Each number is 50 + 15 x the weight over its row's rms, rounded and kept within 0 to 99. Layers, rows and columns count from 0. The size before them is the row's rms in percent of the matrix's.

# layer 4 MLP down (transposed), 256x96, rms 0.082, rows 118-167, columns 0-31
101:37 52 61 62 44 85 60 47 56 26 65 25 26 67 59 50 38 44 46 48 24 44 33 40 59 69 64 48 47 82 41 34
097:79 50 47 49 72 50 41 49 66 58 52 70 76 53 54 62 50 43 16 71 58 45 27 41 45 20 45 50 42 42 56 52
084:50 52 47 56 52 43 70 21 41 63 67 59 34 51 56 56 29 52 64 43 47 56 46 54 17 62 55 21 50 44 78 66
100:39 61 73 36 50 40 31 33 54 55 58 69 53 27 80 47 40 49 76 66 15 44 35 57 42 66 23 34 55 33 66 66
106:43 45 32 37 56 52 71 53 74 64 63 38 33 53 59 49 58 62 39 76 44 40 13 58 21 52 55 58 75 69 52 60
122:28 19 58 53 67 47 51 41 29 35 33 50 65 68 42 50 66 50 58 37 48 80 27 34 30 41 42 68 77 48 61 50
088:55 62 40 65 56 28 41 45 58 35 68 57 54 48 82 51 45 20 59 26 42 52 66 86 11 70 54 37 79 54 23 63
093:27 26 69 60 43 56 58 51 59 86 46 64 55 35 50 57 79 50 39 35 43 45 46 50 48 38 38 45 45 67 55 67
083:29 48 46 39 27 49 63 39 58 58 13 38 51 52 54 41 58 31 41 47 42 17 44 54 54 69 73 49 52 17 53 54
119:26 35 55 48 69 41 34 62 49 81 21 60 61 38 54 52 42 65 38 41 52 74 42 37 30 63 62 55 33 46 53 48
149:15 26 44 42 44 38 69 63 31 33 43 43 29 44 51 45 42 50 41 66 57 68 47 36 55 62 55 33 38 50 62 46
092:58 53 56 58 22 48 41 49 36 36 49 55 38 49 53 47 39 28 65 32 28 42 46 61 60 72 57 70 69 44 63 62
092:37 32 29 64 58 56 55 68 40 70 53 61 22 55 50 32 25 63 40 64 74 51 26 60 25 57 37 41 48 66 54 25
103:43 49 38 47 48 57 39 47 79 65 64 80 54 47 55 26 87 69 55 19 54 45 19 66 68 29 42 39 44 78 70 44
090:39 45 81 62 37 61 71 45 37 42 60 50 40 25 37 60 52 73 34 67 48 48 45 47 50 49 47 43 47 64 67 79
116:21 60 73 28 45 50 69 57 53 37 50 35 39 62 39 71 79 64 29 61 49 36 24 68 25 68 47 67 79 23 61 49
095:48 39 60 53 54 53 51 74 44 48 53 67 59 50 29 45 19 57 63 38 43 79 64 52 76 35 48 29 39 46 52 67
102:20 29 52 57 63 50 57 46 49 58 22 63 44 59 42 50 48 47 06 51 46 29 21 30 45 49 99 40 49 59 58 26
105:32 72 43 60 48 41 35 69 60 53 53 58 47 52 44 37 44 20 56 53 30 41 47 42 57 46 40 84 80 35 14 55
096:44 29 70 50 68 44 37 59 48 34 34 25 49 75 38 34 44 52 49 73 68 35 31 80 39 37 51 30 49 59 72 52
085:34 47 60 65 65 75 65 40 49 54 75 83 50 64 54 25 38 37 34 43 33 51 31 62 33 26 58 39 50 47 23 19
141:21 61 33 37 51 35 51 57 61 31 81 50 64 71 60 31 50 51 48 50 53 36 51 39 50 30 71 66 56 37 76 61
109:12 45 59 66 29 74 50 65 42 42 20 58 40 79 61 41 49 35 44 72 42 49 40 39 44 87 38 40 47 60 66 73
092:17 56 64 63 54 45 41 31 67 23 49 54 66 36 81 64 44 46 51 46 54 49 38 68 44 59 23 32 58 59 45 41
094:35 65 60 61 47 60 57 56 18 45 52 15 55 63 44 38 50 33 45 47 37 33 36 51 56 66 46 42 49 68 57 66
093:37 64 40 45 52 38 55 39 27 67 49 50 32 29 67 39 63 05 49 41 70 48 49 40 56 52 44 54 67 61 48 22
077:22 27 68 72 51 30 49 29 53 36 49 31 57 53 55 34 50 33 42 61 58 38 77 63 49 54 35 28 40 41 61 74
091:30 58 28 40 55 59 66 43 60 49 43 52 36 14 48 55 65 44 65 57 56 55 45 54 53 49 70 48 99 34 45 64
105:79 47 61 39 46 60 60 52 70 67 45 44 90 43 23 29 41 41 42 48 53 36 39 34 53 56 24 53 50 39 38 43
085:19 52 36 50 45 45 26 61 29 35 65 38 44 25 73 36 67 71 90 65 63 41 42 45 47 48 52 24 75 37 42 68
140:63 40 25 44 63 83 92 54 42 23 29 36 67 45 48 32 38 46 55 56 62 53 58 57 63 42 39 23 45 66 56 59
076:56 30 40 72 57 39 51 42 47 35 55 46 37 52 54 47 27 35 81 54 33 71 42 51 60 29 58 36 60 39 39 74
116:07 32 15 72 59 49 57 50 58 67 25 45 46 62 46 57 54 64 37 30 41 71 31 51 67 44 55 65 51 61 60 46
086:25 41 39 44 14 64 38 64 69 65 53 43 32 66 59 44 53 55 71 53 48 26 47 61 51 55 88 45 74 43 41 34
100:61 39 64 52 34 65 53 52 63 65 52 61 62 55 66 66 36 57 30 89 44 54 32 62 42 55 41 61 64 32 41 42
121:65 40 62 65 57 23 33 46 20 51 63 62 44 62 38 45 18 59 24 53 60 69 26 63 53 72 71 71 49 73 27 53
097:62 78 58 31 38 57 87 39 48 34 55 40 78 47 66 51 66 53 37 42 42 53 33 84 44 14 38 42 60 51 52 46
083:39 28 61 51 54 38 54 60 50 71 44 31 37 50 62 44 20 48 25 54 21 56 83 54 62 72 55 51 47 49 45 57
103:54 23 72 82 34 37 43 62 62 54 42 44 70 81 44 70 46 61 56 60 40 50 51 41 67 11 59 44 68 45 39 46
097:18 29 49 35 42 44 79 51 68 57 58 61 47 70 46 38 53 62 20 63 71 48 51 64 47 71 75 47 11 13 66 50
103:27 58 45 37 55 76 69 36 41 78 44 51 55 69 26 79 44 55 39 64 41 82 48 38 43 41 44 42 43 63 66 31
095:68 54 54 15 40 43 21 36 71 42 43 46 51 45 54 72 43 43 18 65 53 40 81 30 43 66 55 46 50 70 71 27
090:32 63 32 39 55 36 37 58 67 25 59 62 20 54 37 68 65 66 34 72 84 57 33 44 50 36 57 42 50 40 37 66
110:27 36 48 62 49 62 63 54 42 20 64 68 33 47 37 70 60 69 43 40 49 56 32 45 52 47 43 60 60 38 46 13
093:40 37 54 37 60 39 60 46 59 63 34 70 47 73 63 47 75 25 37 52 72 61 45 49 55 47 36 51 48 22 31 71
130:19 42 47 33 36 37 30 40 43 59 55 37 38 77 51 48 49 74 45 17 63 93 42 61 49 26 53 19 63 47 52 46
097:22 57 47 83 52 61 61 62 18 66 62 52 68 63 45 34 42 33 65 60 72 45 72 55 47 78 46 37 35 55 48 50
095:32 61 45 63 57 57 59 42 48 70 70 33 39 55 47 51 51 55 58 79 39 42 54 83 49 38 72 40 64 40 32 81
126:65 22 23 40 58 40 54 43 46 55 57 25 50 62 48 56 45 41 63 35 88 51 42 62 69 49 82 38 73 37 62 31
086:36 54 74 39 65 34 50 58 50 53 76 72 80 37 67 46 46 50 54 60 28 19 30 79 60 36 44 53 52 58 72 74
# layer 4 MLP up, 256x96, rms 0.113, rows 119-168, columns 0-31
103:35 56 53 48 36 59 49 24 44 72 62 27 41 43 42 28 56 60 81 48 59 54 47 58 73 62 50 63 41 36 78 27
094:63 32 70 65 69 58 54 35 46 45 65 44 61 48 39 52 63 40 71 55 30 55 86 48 45 33 46 43 41 65 52 68
092:53 50 34 68 51 40 54 61 39 65 54 48 52 39 07 53 48 84 63 58 60 46 42 34 53 51 69 65 45 79 64 48
097:55 55 37 23 77 45 41 61 30 41 64 44 66 46 52 55 37 57 65 29 29 40 67 52 70 38 50 47 71 44 45 45
111:61 57 42 45 54 45 71 67 37 33 69 68 51 44 03 52 43 69 49 49 54 48 83 33 45 59 62 74 61 44 61 53
077:46 35 31 34 28 65 50 62 84 63 65 57 40 53 22 41 61 59 67 59 34 46 43 30 41 65 49 62 52 33 69 34
105:31 59 56 45 59 74 51 57 49 53 49 78 43 72 50 25 56 56 56 56 54 15 51 51 46 48 70 56 64 48 36 41
078:52 29 34 51 30 58 59 56 65 50 61 79 33 46 37 15 51 56 48 48 35 64 46 43 26 53 49 58 34 53 40 48
116:41 44 35 34 53 37 44 70 38 63 57 60 24 57 47 29 43 68 67 30 69 45 58 37 55 61 68 57 64 41 62 40
183:43 27 32 38 56 26 61 74 32 57 50 66 39 44 34 40 37 53 48 35 51 53 57 30 50 58 50 69 37 43 56 38
104:56 48 46 59 61 51 35 48 51 54 80 55 44 58 32 53 70 95 53 16 58 22 26 19 54 73 68 33 45 59 46 39
081:57 59 67 48 80 27 42 37 39 54 75 51 52 35 80 51 45 45 47 24 28 28 58 60 80 50 74 52 42 45 57 51
099:59 87 38 37 69 63 37 40 18 48 47 45 64 37 44 60 44 41 51 54 53 46 64 42 47 61 61 75 37 33 48 61
095:52 35 33 30 30 23 52 43 18 51 55 41 60 50 53 46 57 39 68 26 51 58 75 31 56 57 33 51 53 50 54 63
110:54 69 41 73 43 37 39 53 55 68 50 63 32 02 31 36 39 42 56 10 31 56 56 49 75 56 59 56 33 75 22 52
093:68 55 34 62 52 54 60 44 02 41 66 48 57 57 43 57 56 47 55 20 45 39 68 83 66 54 42 70 61 46 57 63
101:49 50 39 54 67 48 32 59 73 63 40 63 46 48 62 23 31 60 55 56 29 61 60 00 26 53 50 57 62 46 63 60
108:50 59 35 60 93 21 67 64 18 56 50 38 60 31 65 33 54 72 47 26 47 63 47 56 34 40 70 73 47 47 71 51
089:53 43 59 58 66 68 34 30 43 50 40 39 66 52 63 26 42 46 53 20 31 73 43 31 36 55 54 57 58 50 55 38
081:72 52 52 48 68 59 45 76 46 32 62 65 61 67 55 71 41 38 29 44 51 53 50 29 33 42 59 83 36 46 58 64
135:46 05 28 56 48 62 49 59 56 41 74 83 23 40 57 36 42 70 53 52 47 58 68 62 54 56 58 59 79 69 39 51
102:48 64 52 37 71 45 40 60 30 68 60 53 46 22 54 69 42 62 53 12 48 49 64 54 54 46 53 85 38 38 47 49
085:65 25 70 38 38 41 52 74 81 54 23 46 52 42 14 46 64 60 23 51 59 59 53 39 43 62 75 75 55 79 69 25
099:43 65 37 22 58 56 32 44 72 28 68 61 19 47 38 45 77 73 41 64 30 57 45 45 63 58 80 50 58 59 12 57
098:53 48 49 14 47 49 54 51 54 52 65 61 24 47 42 53 66 92 44 45 62 37 50 50 45 65 66 60 30 55 66 12
061:21 39 37 29 66 72 47 62 44 40 71 60 60 35 42 52 61 53 59 54 70 34 38 42 50 45 50 56 48 65 46 42
099:34 61 27 28 37 64 30 26 77 35 74 66 15 23 47 40 65 74 52 70 48 60 50 20 39 59 48 65 19 50 46 45
100:56 57 43 66 66 36 42 59 24 70 91 80 57 49 51 38 35 14 38 39 31 32 77 56 66 52 43 55 33 39 41 67
080:66 55 45 47 73 74 37 44 43 52 71 57 48 53 29 57 54 60 44 36 62 45 43 36 36 49 53 63 79 26 58 50
127:44 52 15 37 50 26 09 42 57 39 77 39 36 23 69 69 45 55 65 55 54 47 56 25 37 67 49 43 65 48 45 52
071:60 57 45 26 68 75 54 91 43 39 82 50 38 49 39 36 45 68 57 33 68 57 58 56 57 54 46 65 36 51 32 51
121:40 52 33 41 21 47 50 88 45 29 77 50 58 36 35 50 44 48 68 59 61 69 52 38 60 52 62 76 58 36 95 38
090:70 57 64 32 44 26 15 53 42 65 32 49 28 36 73 48 22 38 24 12 52 61 73 32 40 79 60 69 24 77 51 48
099:59 29 42 41 39 54 55 80 52 45 44 38 63 50 52 48 40 32 30 36 54 68 72 43 56 50 57 57 61 59 42 52
114:39 54 43 51 22 68 47 67 70 62 54 61 59 33 50 32 54 62 60 79 32 39 53 12 24 70 50 68 51 42 58 55
094:48 49 23 29 51 47 55 59 42 66 32 81 63 56 24 29 32 71 82 31 70 59 76 48 78 48 50 99 72 58 65 55
075:49 43 43 28 66 38 39 65 44 41 53 79 72 16 41 50 28 46 29 20 60 32 56 56 87 44 35 61 47 38 39 72
105:58 56 39 20 61 54 57 31 35 44 44 71 49 47 31 72 38 35 56 59 52 31 56 38 53 84 70 80 59 35 76 38
093:63 47 54 47 81 34 57 51 29 55 70 54 26 55 33 64 51 40 59 63 59 31 83 56 61 25 37 38 43 83 50 19
106:37 58 30 52 49 35 49 42 42 40 57 68 61 62 57 68 30 51 64 48 17 28 61 36 44 81 36 55 28 47 46 45
108:45 52 39 50 85 64 42 40 43 50 57 77 46 53 40 50 51 54 60 41 32 24 40 78 56 60 43 66 43 28 43 33
096:48 36 49 58 65 76 31 35 42 71 38 49 50 17 55 31 75 64 59 44 13 32 35 55 62 35 33 69 58 76 48 54
116:59 53 34 47 66 25 29 63 31 64 87 59 63 27 50 56 29 47 40 79 37 64 59 43 59 42 49 61 44 60 45 47
101:49 10 40 44 51 44 46 38 44 50 66 58 39 32 53 44 51 38 57 75 22 51 42 53 53 62 82 40 62 59 60 61
129:49 39 35 55 50 58 50 58 45 35 68 76 48 29 61 41 40 57 71 61 46 49 83 59 43 73 75 75 50 56 40 61
102:51 60 50 33 63 33 52 61 45 56 49 53 71 34 67 65 67 42 34 25 39 21 73 54 45 41 72 85 59 38 35 59
090:41 66 52 37 45 28 36 47 69 54 55 35 59 50 55 39 60 50 48 21 36 58 42 31 55 76 79 45 34 41 74 25
120:51 45 40 45 48 28 23 39 40 52 78 67 30 24 70 42 52 38 62 32 38 61 78 55 28 74 54 36 39 42 58 20
086:58 54 41 63 68 45 27 83 57 55 54 71 69 48 58 27 75 29 44 24 23 41 42 57 72 40 71 54 26 51 20 44
087:68 44 44 55 36 32 29 71 41 60 45 78 40 49 51 51 33 68 73 51 38 35 59 53 54 48 28 63 71 82 50 52